config = dict(
    hidden_size=512,
    num_attention_heads=8,
    rope_theta=10000.0,
    init='orth',
    init_std_o=0.0,
    init_std_down=0.0,
    decay_fraction=1.0,
    final_lr_fraction=0.0,
    train_tokens=431100000,
)
Each number is 128 + 24 x the weight over its row's rms, rounded and kept within 0 to 255. Layers, rows and columns count from 0. The size above them is the row's rms in percent of the matrix's.

# layer 3 MLP up, 1024x512, rms 0.0505, rows 522-626, columns 448-511
size [104 100  96 100  96 102  91  97 102  98  98  90 105  94 105  98  98  94  99  99  97 104  97 107  97  94  98 104  99 102  99 102 102  93 102 111 105 100 104  93  96 104  97 100 108 102  96 117 102  92  93 110  99  93 104  96  95 109 106  99  98  92  99  96  95 108  97  94 104  97 101 102  96 101  99 100  86 107 102  99  96  96  99 100 101 101  96 101  93  98 103 103  95 106 101 105  99 105 112 106  99  97 103 106 101]
[[131 131  91 156 123 114 108 149 114 112 157 130 119 119 111 131 143  67 167 110 132 151 121 111 108  96 149 135 155 151  82 134 117 141  95 120 135 161 109 110 157  78 113 142  96 131 127 167 152 166 125 122 165 136 126 109 100 154  89 104 154 145 129 122]
 [172 124 145 165 136 134 139 129 108 113 138 194 171  96 122 144 115 149 137 111  99 129 109 105 113 143 150 133 106 126 122 138 138 138 105 144 170 135 133  83 178  98 134 129 127  74 132 174 111 120 154  69 115 119 135 120 161 132 117 156 128 143 117 146]
 [138 103 173 143 127 122 101 150 127 151  95 159  95 148 135 118 129 121 127 101 117 136 125 146 113 109 132 139  81 124 134 153 184 112  86  96 118 120 131 141 167 103 109 116 134 122 160 173 100 150 121 182 137 143 151 132 119 149 113 141  89 139 145 177]
 [147 117 121  85 128 131 113 108 137 111 148 133 123 116 129 169 153  92 156 151 118 118 110 113 118 118  86 118 139 124 163 145 128 159 128 113 150 122 135 119 157 106 150 143 143 113  99 138 106 154 128 108 117 121 139 126  80  94 155 134 114 109 158 150]
 [127 103 112 132 135 132 121  91 108 137 152 202 145 110 117 173 131 150 152 106 127 140 133 128 125 131  99 145 125 109 129 136 134 188 105 142  90 141 145 136 142  86 137 110 133 105  71 119  61 160 101 123 113  96 101 118 135 170 107 176  83 143 134 111]
 [104 158 145 128  61 125 118 120 131 171 171 120 131 163 109 138 135 132 166 126 130 127 135 116 153 108 119 136 152  98 138 139 110 139 145 161 177 102 152 153 118 145  99 181 153 134 122 137  88  95 142 103 139  83 146 127  59 130 135 143 154 172 126 131]
 [132 187 123 132 169 170 114  90 121 119 174 141 160 139 110 168 162 120 112 123 145 117 116  77 124 118 126 139 143  92 128 111  97 137 132 168 118 134 166 130  79 151 129 108 130 109  90 144  91 148  89 126 124  91 146  98  94  86  94 102 166 127 117 137]
 [152 103  78 122 138 185 128 167 136 117  95 127 114 118 101 103  91 140 134 147 121 164 131 125 151  83 106 109 140 105  80 131 130 118 145 148  76 142 169 166 116  86 163 123 161 129 129  95  90 150 129 119 138 129 153 122 120 147 140 146 135 133 126 133]
 [138 124  99 122 120  86 139 132 149 125 173 140 123 151 155 161 176 121 139 139 107 137 109 153 120 145 136  92 158 160 100 118 142 116 122 134  95 114 115 142 148  79 107  84 144 119 141 150  97 121 103 136  95 118 131 168  94 140 114 161 122 139 107 109]
 [147 124 119 141 126 141 151 100 133 133 103 137 154 126 141 146 174 149 109 151 163 159  97  93 113  74 145 137 123 123 116 173  73 114  84 104 107 100 121 127 117 117 146 128 140 138 115 126 111 114 140 106  66 159 111 123 119 119 141 135 203 120 147 152]
 [157 154 126 130  93 134 122 121 111 147  86 161 166 173 112  76  80 115 139 131 141 156 145 179 116 146 166 125 126 151 147 158 149  98 166 150 120 106 106 105 135  95 123  85 128 138 132 122 144 100 162 130 113 149  90 129 131 189 111 130 129 101 111 156]
 [143 154 118 137  88 138 113 161 136 146 149 136 123 123 130 133 129 121  81 169 118 108 121 138 129 119 104 117 125 155 145 125  86  98 145 127  82  92 141 113 111 129 107 142 146 143  99  92 145 142  71 137 120 130 115 127 116 123 142 125  98 142 129 176]
 [105 126 124 143 144 159 148 134 112  96 106 105 131 126 140 121 124 109 136 164 118 120 115 135 139 127 123 124 120 116 175 147 101 127  95 161 125 165 152 112 198 139 162 125 118 142 195 115 133 109 149 139 109 113 131 121 146 116 115 114 128 115 127 111]
 [134 126 132 133 143 112 146 148 159 101 128 107 139 118 164 164 111 128 103 117 169 141 107 143 137 116 149 125 139 126 150  87  97 149 166 115 156 132  85 149  95 159 136 114 124 168 118 133 128 156 136 144 128  69 115 109 149 140 119 130 126 122 153 139]
 [103 103 117  99 143 123  94 128 169 115 148 105 126 112  95 107 143 129 104 147 126 161 132 146 122  54 148 137 111 121  96 154 110  98 127 154 139 159  87 116 149 159 168 123 150 137 112 123 129 122 131 119 142 139 141 143 124 128 132 121  66 159 118 133]
 [114  79 172 136 125 109 114 145 152 110 118 133 118 129 118 131 144 132  96 138  80 114  96 151 141 130 129 166 122 107 110 103 157 144 126 173 116 126 113 112 107 157 143 149 138 116 113 108 112  98 162 145 113 107 147 103 107 141 154 146 168 101 155 100]
 [169 120 107 131 192 162 140 121  79 101 143 143 129 113 127 155 133 152 113 112 123  95 123 144 116 144  89 118 135 132 105 152 101 150 111 107 109 139 132 121 138  87 133 112 115 121  83 104 123 175 103 104 140 177 116  76 145 141 103 130  80 107  93 130]
 [121 161  72 137 131 103 135 126 140 111 153 116 135 148 104 123 114 145 123  99 123 121 122 126 114 122 144 114 157 115 161  85 138 118 133 159 122 104 152 111 133 149 126 133 135 124 151 148  96 152  87 114 107 128 162 116  67 185 134 141 128 127 173 124]
 [110 125 100 130 122  78 121 175 123  90  74 116 122 108 105  96 155 152 138 143 101 114 175 152 118 157 104 149 165 160 132 152 128 121 124  84 131 129 176 196  97 183 121  89 148 110 129 163  88 129 134 141  86 132 109 101 119 139 163 108 162 190 134 102]
 [122 109 135  78 154 154 152 128 104 111 144 164 103 102 137 170 135 122 146  90 111 183 128 153 106 156 116 151 145  88 150 141 187 165 126 161  92 147 141 116 133 126 185 138 121  93 161 113 151 104  96 129 105 138 153 134  92  98 131  89 146 144 124 136]
 [128 105 127 135 113 164 127  88 121 141 119 112  88 101 128 138 121 143 123 154 153 130 108 105 158 174 111 125 104  96 139 154 158 150  98 124  72 131 172 151 123 138  81 130 167 119 115 119 192 105 173 148  95 103 108  98 179 139 139 155  97 110 155 132]
 [122 110 157 128 101  75 128 152 119 109 126 142 129 126 156 166 102 140 117 135 120 148 185 118 147 117 161 126 161 148 153 178 140  74 130  90 128 147 100 151 141 149 135  98 114 139 137 148 137 119 102 146 136  78 127 143 164 153 144 139 129 107 156  99]
 [ 83 106 110 186  99 121 126 121 161 138 117 146 147 144 119 123 153 135 128 127  83 110 103 131 151 106 118 141 146 161  83 107 128 125 160  91 143 110  96 116  72 112 129 137 110 125 138 118  89 111 100  93 156 142 146 131 174  81  79 137 137 145 123 146]
 [120 149  86 143 141 122 180 169 115 143 129 108 107  87 167 122 140 142  84 129 139 133  90 122 144 108 129 150 137 107 143 133 122  85 149 154  90 129 176 106  92 128 148 135 114 140 149 127 176 145 160 126 140 115  97 119 119 104  85 111 117 132 130 126]
 [156 141 109 146 125 114 143  86 140 140 140 115 160 135 128 159 143 105 110  60 125 117 143 128 141 140  71 146 142 151  93 111 124 107 105 148 140 149 147 139 113  78 118 119  87 106 103 128 148 159 109 120 120 115 154 103 125 146 108  86 126 150 138 123]
 [156 145 117 121  95 180 116 128  71  68 141  97 154 113 113 144 148 104 137 127 143 131 127 137 136  81 108 103  95 117 106 127 113 164 114 137 118 146 137 114 148 132 131 107 126  74  97 127 147 144 135 108 133 119 146 141 149 138 162 126 149  96 147 127]
 [131 142 123 153 112 142 107 156  79 116 126 125 134 124 144 129 100 118  84 110 109 114 125 137 159 121 125 161 134 160 155 126 128 120 135 107  83 125 142 145 100 142 115 153 101 182 167 104 145 180 158 123 135 150 114 122 125 107 154 140 127 112 110 136]
 [124 149 131 131 104  99 143  88 106  86 171 149 138 150 181  94 149 131 133  97 124 157 104 116 147 134 182 117 139 117 100 109 109 128 117 132 164  74 147 124 124 131 140 175 133 107  97 125 127 124 147 107  99 112 129 123 114 104  84  72 123 162 157 120]
 [129 135 130  66 137 152 123 154 157 146 125 142 151  99 149 135  76 139 152  83 126 170 101 136 151 142 155 107 110 120 115 117 131 133 142 129 155 133 156 156 132 143 182 134 159  94 100  84 148 138 161 128 121  95 119 130 144 143 148 114 130 110 121 152]
 [114 103  87 133 126 124 144 148 128 109 118 116 143 120 119 103 111 155 107 134  98 123 109 151 125 128 173  95 106 137  88 130 140 108 165 124 104 148 175 123 102 102 102 103 147 109 142 133 152 150 147  60 131 157 125 100 136 119  99 118 163 129 119 153]
 [116 163 145 155 110 125 164 124 103 166 130 116 162 150 108 165 153 157 140 140 133 144 161 141  95 164 119 102 160 135 110 130 124 122 113 152  95 154  73 123 105 192  95 181 133 154  80 100  81 149 130 131  93 135  68 103 109 115 130 130 158  94 140 101]
 [120 110 129 115 132 142 155 142 111 122 127 108 148 154 138 143 155 126 137 118  95 150 117  98 159 173 116 130  96 140 139 147 153 137 141 167 115 114 107 147 119 164 103 154 169 111 137 161 134 102 172 141 112 107 105  84 120  88 127 154 104 164  81 152]
 [114  83 134  87 126 122 143 152 156 152 134 139 115 164  94 133 139 149 127 119 125 156 133 153 119 195 126 149 135 149 127 134  94 139 140  94 137 157 110 162 144 115 131 122 122 134 101  87 142 102  96 127 142 148 119  97 126  93 102 121 124 105 117 102]
 [163 107 145 116 101  91 147 146 135 101 154 142 124 133 157 113 126  93 133 153 155 149 102 120 114 120 127 148 137 133 122 120 112 156 122 105 155 121 171 134 144 149 134 121 147  85 155 154 148 158 117 151 169 115 103 153 130 115 151 199 113 148  89 157]
 [121 117 141 143  94 121  97 141 149 135 134  99 102 111  77  99 116  90 148 141 144  89 137 148 162  89 164 136 159 132 108 124 101  63 153 133 112 135 169  87 127 134 120 162 178 127 118 141 134 123 118 145 169 140 110 173 108 142 115 157 116 169 124 130]
 [127  86 103 120 156 141 131 105 137 102 161 158 111 151  99 110 136 100 144 143 116 119 115  69 133 102 110 147 103 134 108 113 129 161 101  99 137 153 135 140 124 116 123 131 158 151 152 110 181 110 153 136 108  48 115 135 127 163  58 126 160 158 116 157]
 [140 108 105 161 182 153 160 117 138 154 127 165  94 112 109  89 137 159 129 130 116 120 163 163  47  74 128 164  93 124 143 128 135 146  84 136 123 117 113 148 153 135 177 133 103 147 153 100 138 117 155 137 114 109 131 138 153 155 155 121 122 140 103 140]
 [ 94 100 112 170 166 114 127 107 135 119 139 176 147 116 115 110 134  85 140  89  69 124 185 112  63 133  95 159 118 127 122  68 125  93 133 103 159 134 107 138 139 136 128 143  66 138 112 109 143 117 118 171 107 150 150 111 110 147 126 131 133  79 112 126]
 [165 108 115 110 118 158 126 175 124 126 117 135 136 160 134 147 150 108 137 137  95 135 118 160 162 114 135 145  98 142  96 144 133 135 132 115  79 132 166 131 106  63 146 109 157 112 129 102  99 145 131 136 141 117 107 134  68 136 134 117 122 146  85 131]
 [136 154  93  97 126 149 149 109 112 136 115 149 139 144 118 100 122 130 150 108  88 117 112 144 150  95 132 106  99 129 131 127 143 118  87 112 114 124  96 144 172  85 109 127 109 118 161 152 173 186 127 124 118 151  99 146 103 109 135 154 142  83 154 179]
 [115 147 129 109  45 134 145 189  99 138 140 138 151 136 137 169 141 150 135 120  92 152 127 159 135 100 141 164 141 104 147  96 132 114 104 130 129 142 119 148 122 164 129  84 183 103 115 150 161 153 123 139 109 115 111 145 112 157 137 133  96 108 109 128]
 [128 142  97 114 142 178 137 108 113 126 138 138  68  83 130 114 121 111 119 159 101  79 125 149 101 148 145 129 166 181 110 124 138 127 135 173 120 141 146 130 126 121 112 156 139  92 101 109 134 150  75 153  94 129 128 143 126 112  43  76 100  88 158 114]
 [154 149  69 109 113 168 113  92 145 125 120  95  86 130 146 121 135 146 148  98 159 117 149 132 152 160 164 140  86 132 102 142 159 107 122 175  98 141 142 155 126  92  60 109 133 123 108 114 127 136  96 134 146 165 159 128 107 120 154  89  84 120 118 110]
 [126 119 153 128 119 128 155  77 103 106 118 142 111 127 102 116 127 142 101 177 130 119 110 142 137 112 137  71 145 109 130 143 153 152 191 131 182 160 150 142 102 120 142 115 146 102  93 113 140 120  93 160 147 117 120 127 117 109 138 128 108 160  95 122]
 [146 120 159 165 137  86 129 133 137 148 127  96 122 204 150 136 143 108 123 170 124 156 167 147  81 113 107 153 152 110 125 107 138 139 104  97  85 162 147 155 113 131  97 108 159 144 123 172 152 129 112 112 111 129 125 175 174 124 179 143 102 103 142 160]
 [123 142 158 156 119  80  57 155 146 177 168  93 113 102  93 128 136  83 172  82 143  87 124 144 122 112 149 113 123 141 140 105 138 103  84  94 163 160 111  93 154  86 125 126 124 145 120 139 134  95 148 139 120 124 111 127 103 168 137 164 127 110 180 133]
 [108 166 147  95  90 121 156  93 136 144 129 121  85 158 121 114 107 110 124  89 139 105 125 116 120 155  83 155 119 101 124  86 126  93 134 122 155 136 113 153 111 125 148  97 109 111 102 147 101  90 130 110 130 139 117 155 124 156 128 140  91 139 129  85]
 [ 94 133 125 127 129  99  88 105  69 154  97 155  92 170  93 163 112 152 169 139 132 148 123 164 125 140  75  98  83 133 141 126 111 152 135 128  97 183 104 122  96 102 103 137 138  96 142 160  95 104 116  97 131 108 143 163  98 147 128 151 145  85 153 120]
 [112 111  96 121 111 171 116 163 147 148  93 141 103 112 119 136 122 149 127 162 131 106 125 102 107 134 145 154 150 103  86 143 140 145 116 123 138 156 183 111 102  94 113 143 127 134 129 141 142 143 163 105 106 102 127  98 108 113 103 118 112 121 170 114]
 [127  88 128 132  78 105 118 111 122 136 122 128 136 127 141 141 135 110 147 131 140 105 121 157 103 137 130 113 112 135 112 143 184 126 140 121 107 109 121 149 135  94 159 113 125 127 150 107 154 120 172  86 128 127 167 145 124 148 140  85 146 137 140 148]
 [134 142 140 125  40 150 136 127 170 146 158 139 151 107 109 152 113  90 135 144  84 114 158 171 134 121 127 133  81 128 133 154 108 112 143 128 163 169 127 148 131  58 147  74 144 138 112 126  81 155 124 119 139  95 106 124 161  96 139 165  86 134 115 124]
 [145 114  85  96 110 142  78 135 124 119 141 132 166 118 157  95 102 136 124 106 143 123  67 100 156 142 165 114 158 152 126 148 167  97 111 119 144 107 100 132 106  92 173 119 101  93  92 125 141 148 147 169 158 118 127 136 169 117 126  93 105 125 125  96]
 [141 142 108 166 122 134 130 116 142 112 113  91  99 134 141 150 132 127 148 184 121 184 104 151  77 176 114 115 159 122 111 145 108 121  97 118  93 111 108 139 111  92 128 127 126 133 142 137 130 158 106 153 127 109 173 153 153 136 161 108  89 132 139  90]
 [148 128 110 114 115  95 121  92 135 134 166 139  97 141 142 153 110 144 146 149 111 152 126 143 126 156  99 149 100  64 103  93 106 111 167 145 121 132 134 151  93 103 102 133 129 158 162 107 110 103 126 159 164 136 185 130  89  98  79 134 140 110 126 126]
 [141 111 157  92 128 168 150 124  78 149 139 126 156 118 107 144 125 171 125 107 103 118 132 116 113 117  83  73 138 119 105 145 127 131  91 125 119 141 116  95  93  87 139  92 112 175  96 140 130 129 123 162 115 126 146 127 144 163 112 139 147  77 130 173]
 [ 94 108 117 107 155 159 144 118 166 139  65 148 150 110 108 100 155 151 105 120 142 100 115 151  85 149 122 183 140 170 131  98 163 127 134 163 116 115 153 127 146 145 149 137 130 128 162  83 131 119 110 120 150 165 122 128 137  97 126 100 124  97 108 115]
 [144 123 107 124 143 111  81 131 158  93  99 103 112 149 103 131 171 119 115  98 145 130 142 119 104 105 123 133 110 147 110 152 113 106 142 109 106  93 140 162 134 164  99  95 142 170 122 137 118 148 150 131 156 125  98 113  98 135 102 140 115  79 143 190]
 [172 126 171 157 111 148 100 118 194 104 104 121 131  67 159  78  96 132 124 151 137  96 105 106 120 139 154 112 119 105 128 142 116 150 137 112 115  88  80 141 146 140  63 146 150 148 122 125  80  83 119 157 106 115  69  83 130 126 126 142 110 153 140 114]
 [140 164 166 139 102 143 133 143 121 124 184  71  89 132 141 132 164 145 131 118 154 163 155 102 111  85 111 133 141 109 115 114 125 150 120 174 172 165 126 150 118 112 152 135 121 114 141 118 110 106 115 173 145  84 141 175 112 117  91 109 140 141 128 121]
 [105 117 119 143 108 120 151 166 145 128 176 109 149  84 120 163 148 146  98 126 124 134 129 142  88 127 129 140 130 188 119 113 176 161 154 143  80 160 130 107 139  94 107 116 148 186 129 102  86 162  83  82 127 129 112 127 126 112 125 126 145  78 128 157]
 [124 123 115  96 171 153 104 136 138  80 145 155 126 130 121 155  85  92 136 110 100 102  90 160 102 138 143 149 129 160 138  99 130 131  95 160 152 154 123  97 168 176 104  92 152 128 128 100 119 141 147 152  97 128 148 146 146 157 154 103 103 108 139 115]
 [152 163  90 151 192 142 122 103 119 104  98 131 110 133 155 136 147 140 136 129 139 122 132  94 131  93  97 117 131 114 143 160 107 141 147 152 125 112 143 140 119 145 112 148 135 125 115 119 142 110 112 112 103 122 132 158  88 176 145 148 140 100 116 104]
 [106 124 151 150 150 110 130 144 119 109 160 118 105 158 152 106 145 157  95 137 133 136 112 150 111 111 130  97  98  91 127  99 133 143 157 148  95 123 151 166 160 113 146  80  81 115 139 152 171 122 121 143 146 128 130 156 138 128 168 131 147 124 115 147]
 [106 112 175 154 142 108 192 153 140 103 121 127  98 149  98 102 132 133  98 116  83 106 117 117 106 143 131 105  96 167 147 128 104 108 155  54 117 141 118 127 173 149  93 151 134 118 142 148 134 115 169 126 103 186 108 131 136 102 116 134 102  95  85 101]
 [107 151 137 127 103 115  75 137 101 138 145 132 102 146 131 112 105  96 113 132  84 113 107 154 117 118 128  85 130 132 152 129 105 133 173  91 145 110 120 147 105 113 163 138 146 137 126 127 121 126 127 129 109 138 133 120 134 120 113 132 168 131  97 136]
 [ 95 123 120 123 145 167 110 132 102 137 133 135 116  90 151 121  84 160 133 111 123 154 117  84  85 154  91 110 146 111 130 105 115 130 109 120 122 175 144 162  70 101 129 119 165 116 114 156 114 160 137 116 137 147 161 150 125 129 118 118 127 108 125 123]
 [124 128 163 102 118 110 132 141 110 102 148 113 132 166 146  84 162 138 104 115 154  94 149 159 119 110 165 142 127 156 154 105 131 116 120 116 150  98 123 142 103 123  93 156 148 106 137  89 190 148 135 158 126 145  95 110 144 128  96 127 148 168 142 150]
 [109 190 128 127 134 115 152 169 108 138 157 126 110 150  88  94 100 113 150 124 148 102 122  94 133  97  82 142 106 125 157 123 136 110 128 168 144 158 133 165  73 145 162 139 147 118 151 121 137 100 168 150 150 121 134 117 132 169 130 131 109 159 110 127]
 [151 161 151 117 175 183 158 126 104  88 103 162 117  91 162 167 152 128 131 133 146 110 124 107 140  95 113 121 121 139 114 135 159  80 133  97 146 120 157 149 137 108 103 137 109 127 120 165 125 143  65 164 118 133 126 121 134  90 161 132  89 123 154 148]
 [160 110 120 120 100  98 105 113 117 105  94 118  97 135 109 110 109 162 146 188 125 149 132 146 131 125 108 143 180 105  91 152  89 111 148 111  99  88 109 117 124 142 122 148 106 135 139 126 105 157 118 155 124  96 144  98 119 192 113 103 118 149 163 120]
 [147 136 188 162  92 129 135 122 120 173 155  87 189 128 124 135 155 116  57 173 142 124 150 145 148 140  99 115 116 123 128 110 160 116 167 116 119 132 119  89 148 161 105 153 117 138 192 131 129 104 130 122 173  89 118 127 181 126  96 129 103 123 120 102]
 [119 148 110 125 113 119  96  97 166 139 110 175 132 122 136  96 116 131 168 127 114 138 152 134 128 101 153 122  95 154  94  92 158 172 143 105 127 156 123 152 111  77 131 178 119 156 141 118 113 100 161 142  95 119 154 201 117 168  99 167 133 138 151 106]
 [125 160 128 104 102 108 186 167 127 113 119  93 164 105 120 107 133 141 197 144 118  89 108 136 112 134  97 127 124 150 135 118 136 148 135  89 104 115 138 150 145 144 145 126 154 156  90 149  74  86  99 182 139 127 120 139 210  86  53 151 154 126 142  97]
 [121 124 121 106 146 183 100 148 155 116 124 126 105 113  85 141 141 124 133 137 131 151 114 129 165 183 113 112 120 139 108 153 156 183 128 109  98 100 108 139 159  78 129 140  82 158 120  90  94 135  94 112  83 107 159 118  94 153 146 102 116 141 106 118]
 [112 114 116 149 149 127  94 108 128 121 137 163 132 154 122 111 139 103 106 164 173  81 137 144 111 121 165 121  86  89 111  65  62 151 157 143 165 109 114 113 131 126 112 107  83  91 119 132 114 132 101 123 120  89  94 169 152 135 150 110 149 127 133 127]
 [173 139 126 155 140 146 116 122 153  81 103 140  97 101  89 111 132 133 124 102 138 135  93 173  97 137  95 116 144 151 159 139 130  74 135 133 126 123 148 162 108  99 130 113 135  78  99 119  97 104 133 152  66 122 146 134 123 114 103 170 104 136 175 116]
 [151 136  92 126  94 121 143 148 130  85 144 180  79 117 114 123 119 138 137 118 113 140 164 127 126 138 141 157 150 150  84 145 124 135 132 159 113 117  97 114  52 121 125 132 159 108 105 135  94 124  93 143 159 122 153 126  81 141 158 113 136 113 122 125]
 [153 150 124 145  87 158 157 137  97 117 142 109 132 110 178 175 144 149 159  81 168 125 146 125 159 114 158 111 141 111 111 123 117 140 157 131 112 133 165 115 151 106 120 109 162 133  76 130 129 141  95 141  92 125 121 140 130 107 124 108 142 134 139 119]
 [136  71 131 138 141 137 190 111 133 137 132 160 101 109 112 124 125 111 131 128  81  81 146 139 138 134 128 185  95 113 119 118 125 148 135 145 116 118 162 150 161  85 124  99 116 148 117  89 150 158 175 128 105 142 160 104 162  98 119 122 134 169  80  95]
 [134 133 124 121 133 145 207  76 169 131  91 120 143 158 139 136 110 148 112 142 105  95  77 117 139 122 133 130 137 152 126  97 110  65 112 129 114 115 103 127 112 108 177  67 129 105  92 154  80 163 180 153 134  99 148 139 119 156 141 135 148 143 107 114]
 [157 119 149 135  82  94 100 138 122 131 137 132 148 115 153 154  83 117 134 134 129 116 128 101  99 120 164 134 121 135 108 155 118 154 131 138 130 127 135 173  73  80 124 116 141  95 134 149 150 108 120 169 154 151 127  90 111 111 101 173 104 102 121 101]
 [147 130 139 139 139 117 115 123 171 128 128 132 130 149 124 110 148 161 139 127 148  82 168 158  97 129 136 138 117 114 146 151  93 131 160 106 145 148 134 114 100 185 141 109 130  73  83  88 137 119 112 144  55 117 142 128 146 167 111 169 181 130 132 120]
 [123  92 135 100 139 126 124 127 131 135 153  78 148 135 105 120 118 101 139 163 127 106 126 136 131 156 131 107 139 163 144 108 129 130 116  90 138 102 143 132  92 149 161  82 113 134 114 118 107 147  93  74 166  99 145 117 136 147 144 154  92 104 104 154]
 [160 171 144 121 137 138 113 173 116 118 159 119  84 136 121 101 129  95 137 157 103 139 102 144 133 145 152 149 115 130 121 141 150 134 146 118 130 106 138 184 132 141 130 111 134 103  59 127 109  76 167 131 165  95 119 130 164  96 168 122 152 152 177 134]
 [139 145  95 166 110 126 121 163 106 141 137 120 129 139 106 147  96 152 155  92 111 113 147 167 103 125 121 136 203 152 165 162 154 106 125 135 146 113 112  98 149 148 127 115 102 139 127 139 157 101 165 156  75 153 165 140 117  91 142 136 145 136 101 161]
 [125 121 169  98 150 121  91 140 109 135 140 159 127 143 159 186 148 159 145 136 140 154 143 111 152 123 147  94 127 141 146 170 142 148 137 156  89 115 131 159 198 112 167 109 145 140 141 131 114  90 108 130 122 126 125  88 144 117 129 149 143 156  94 153]
 [162 147 173 152 109 184 140 115 134 177 105  83 101 126 134 128 145 181 154 128 103 131 130 104 110 170 115 144 120 150  90 105 132 156 109 140 138 115 131 130 173 173 120 122 111 136 147  62 143 111 139 113 121 125 140 105 103  90 132 119 122 133 114 123]
 [135 104 149 156 190  90 145 157 139 142 104 117 122 166 113  93  98 125 131 132 140 145  58 113 140 139 131 174 159 172 103 170 137 130 153 116 150 130 146 123 100 142 103 141  98 115 123 133 146 135 144 124 145  82 129 146  82 154  84  98 125 159 114 112]
 [ 99 145 142 123 103 117 140 133 102  84 137  89 133 172 119 134 108 115  92  89  75 108 179 138 131 139 111 134 136 113 103  85 133 146 143 147 137 123 129 165 138 154 129  83 138 152  91 143 112 121 112 100 105 138 129 130 147 149 170 115 152 115 140 127]
 [125 175 105 135 132 131 112 145 143  81 119  98 160 145 122 148 119 146  93 112 102 110 139 131  84 142 146 117 119  80 107  99 140  89 121 133 101 129 126  93 148 131 155 154 120 127 109 106 115 130 117 130 131 149 123 108 118 124 142 105 100 121 116 152]
 [ 80 145 177  98  97 111  84 115 127 102 138 162 152 139 102 120 106  95 144 162 167 153 142 154 135 111  96 116 152 111 136 152 106 113 117 159 161 168 124 165 124 145 175 116 129 182 156 114 121 126 128 104 157  71 145 120 105 160 148 124 120 145 149 108]
 [113 143 133 142 152 121 137 110 163 123 103 144 147 167 140 125 145 121 113 116 138 157 144 103 118 130 124 133 178 130 141 127  98 124 121 119 154 125 156 153 123 145 105 118  84 131 129 160 116 141 117 121  97 149 143  86  87 117 147 109 133 160 155 161]
 [144 128 117 152 125 126 124 104  99 165 104 126 121  93 143 168  99 137 132 130 128 105 138 127 119 140  96 133 113 117 114 109 116 135 111 124 183 151 142 149 139 123 173 117  98 105 134 121 127 123 160 123  99 137 114 114 119 124 129 149 110 133 114  91]
 [124 141  93 124 142 124  96 134 155 128 142 154 106 128 153  98  96 119 152 143 130 127 138 106  77  68 131 112 113 137 102 108 128  73 125 133 113  99 124 127 128 109 135 141  83 153 110 176 141 160 161  87 134 105 121 161 162 125 137 109 132 151 129 136]
 [119 127  99 170 122 102 134 149  72 159 115 134 109 112 154 121 133 115  85 109 124 122 131 142 143 144  87 136 132 141  80 155 131 152 119 140 132 127 100 136 147 116 133 132 130 161 112 167 120  81  98 140 124 110 114 121 132 128 120 113 145 142 143 144]
 [108  56 113 154 122 130 116 130 100  88 106 167 142 118 125  87 173 139 117 154 138 134 147 142 180 129 125 142 108 116 123 127 103 133 139 129 138  83 152 135  86  93 144 111 129  93 167 137  99 140 174 126 133 116 120 108 138 139  91 138 135 139  98 136]
 [138 106 112 155 103 108 154 143  97 117 135 143 112 139 124 111 109 159 100 129  66 106  95 105 190  99  67 105 139 136 160 105 174 114 128 139 107 102 106 123 127 147 163 171 110 151 138 135 139 101 130 119 176 108 115  92 114 124 101 108 153 151 104  89]
 [ 87 142 143 111 109 111 113 119 168 122 154 143 128 146 160 176 141 145 167 129 150 125 125 112 142  83 141 132 136 138 124  99 128 107 161 127 126 155 102 147 135  97 142 145 161 134 105 127 107 115 134 117 158 140 131 133 139 159 109 122 139  99 160 157]
 [143 150 139 132 140 102 126 112 154 164 131 189  99 130 193 154 158 154 106 143 108 137 163 121 138 175 130 136 124 131 184 111 136 116 147 109 163  84 125 101 123 120 143 143 125 133 150 119 105 131 118 101 147 108  91 120 147 105 146 124 156 112 114 155]
 [137 114  61  71 164 143  70 155 170 122 134 118  96 160 107 129 128 129 160 134 166 104 130 142 174 113 139 113 145 103 143  96 138  98 127 139  94 129 161 146 133 104 151 105 143 142 144  56  90 152 150 151 150 123 150 115 109 107 171 148  90 129 135 134]
 [130 154 169 109 129 108 122 101 119 139 168 150 113 118 111  82 131 170 108  83 135 181 155 127 170 110 130 155 120 109 170 136 163  82 144 122 157 122 173 117 111 150 122 125 173 131 130 123 139 146  88  97 114 155 112 158  99 135 137 162 112 111 132  89]
 [131 105 107 129 158  93 132 167 162 160 145 133 107 126 112 129 111 135 129 124 116 159 154 152 150 128  78 146 170 105 174 132 152 129 105 131 157 112 157 145 150 112 115 108 141 144 124 123 114  74 120  86 139 100  79  89 127 133  89  93 108 110 109 160]
 [100  87  97 128 131 118 125 116 125 135 147 149 153 155  87 145 147 120 126 145 117 105 114 169 139 160 153 110 162 143 134 161 129 123 153 107 121 132 143 100 115 120 107 135 145 112 115 130 112 121 146 134 138 157 114 103 151 155 153 111 127 110 123 143]
 [146 153 120 135 148 133 143 133 100 183 107  92 122 151 117 151 111 155 150  96 105 110 106 106  90 121 118 126 162 132 141 130 144 128 130  77 175 117 130 159 158 123  95 126 129 148 116 140 133  95 106 157  92 165  74 143 140 129 173 164  70 126 134 133]
 [160 128 115 111 107 146  92 144 157 157  85  99 160 130 144 114 134 159 155 133 125 128 139 141 141  98 145 126 112 138 164 142 123 113 139  95 129  84 126 135 131 131 138 142 117  82 124 119  99  86 129 135  97 107 145 115 161  98 138 100 129 133 132 148]]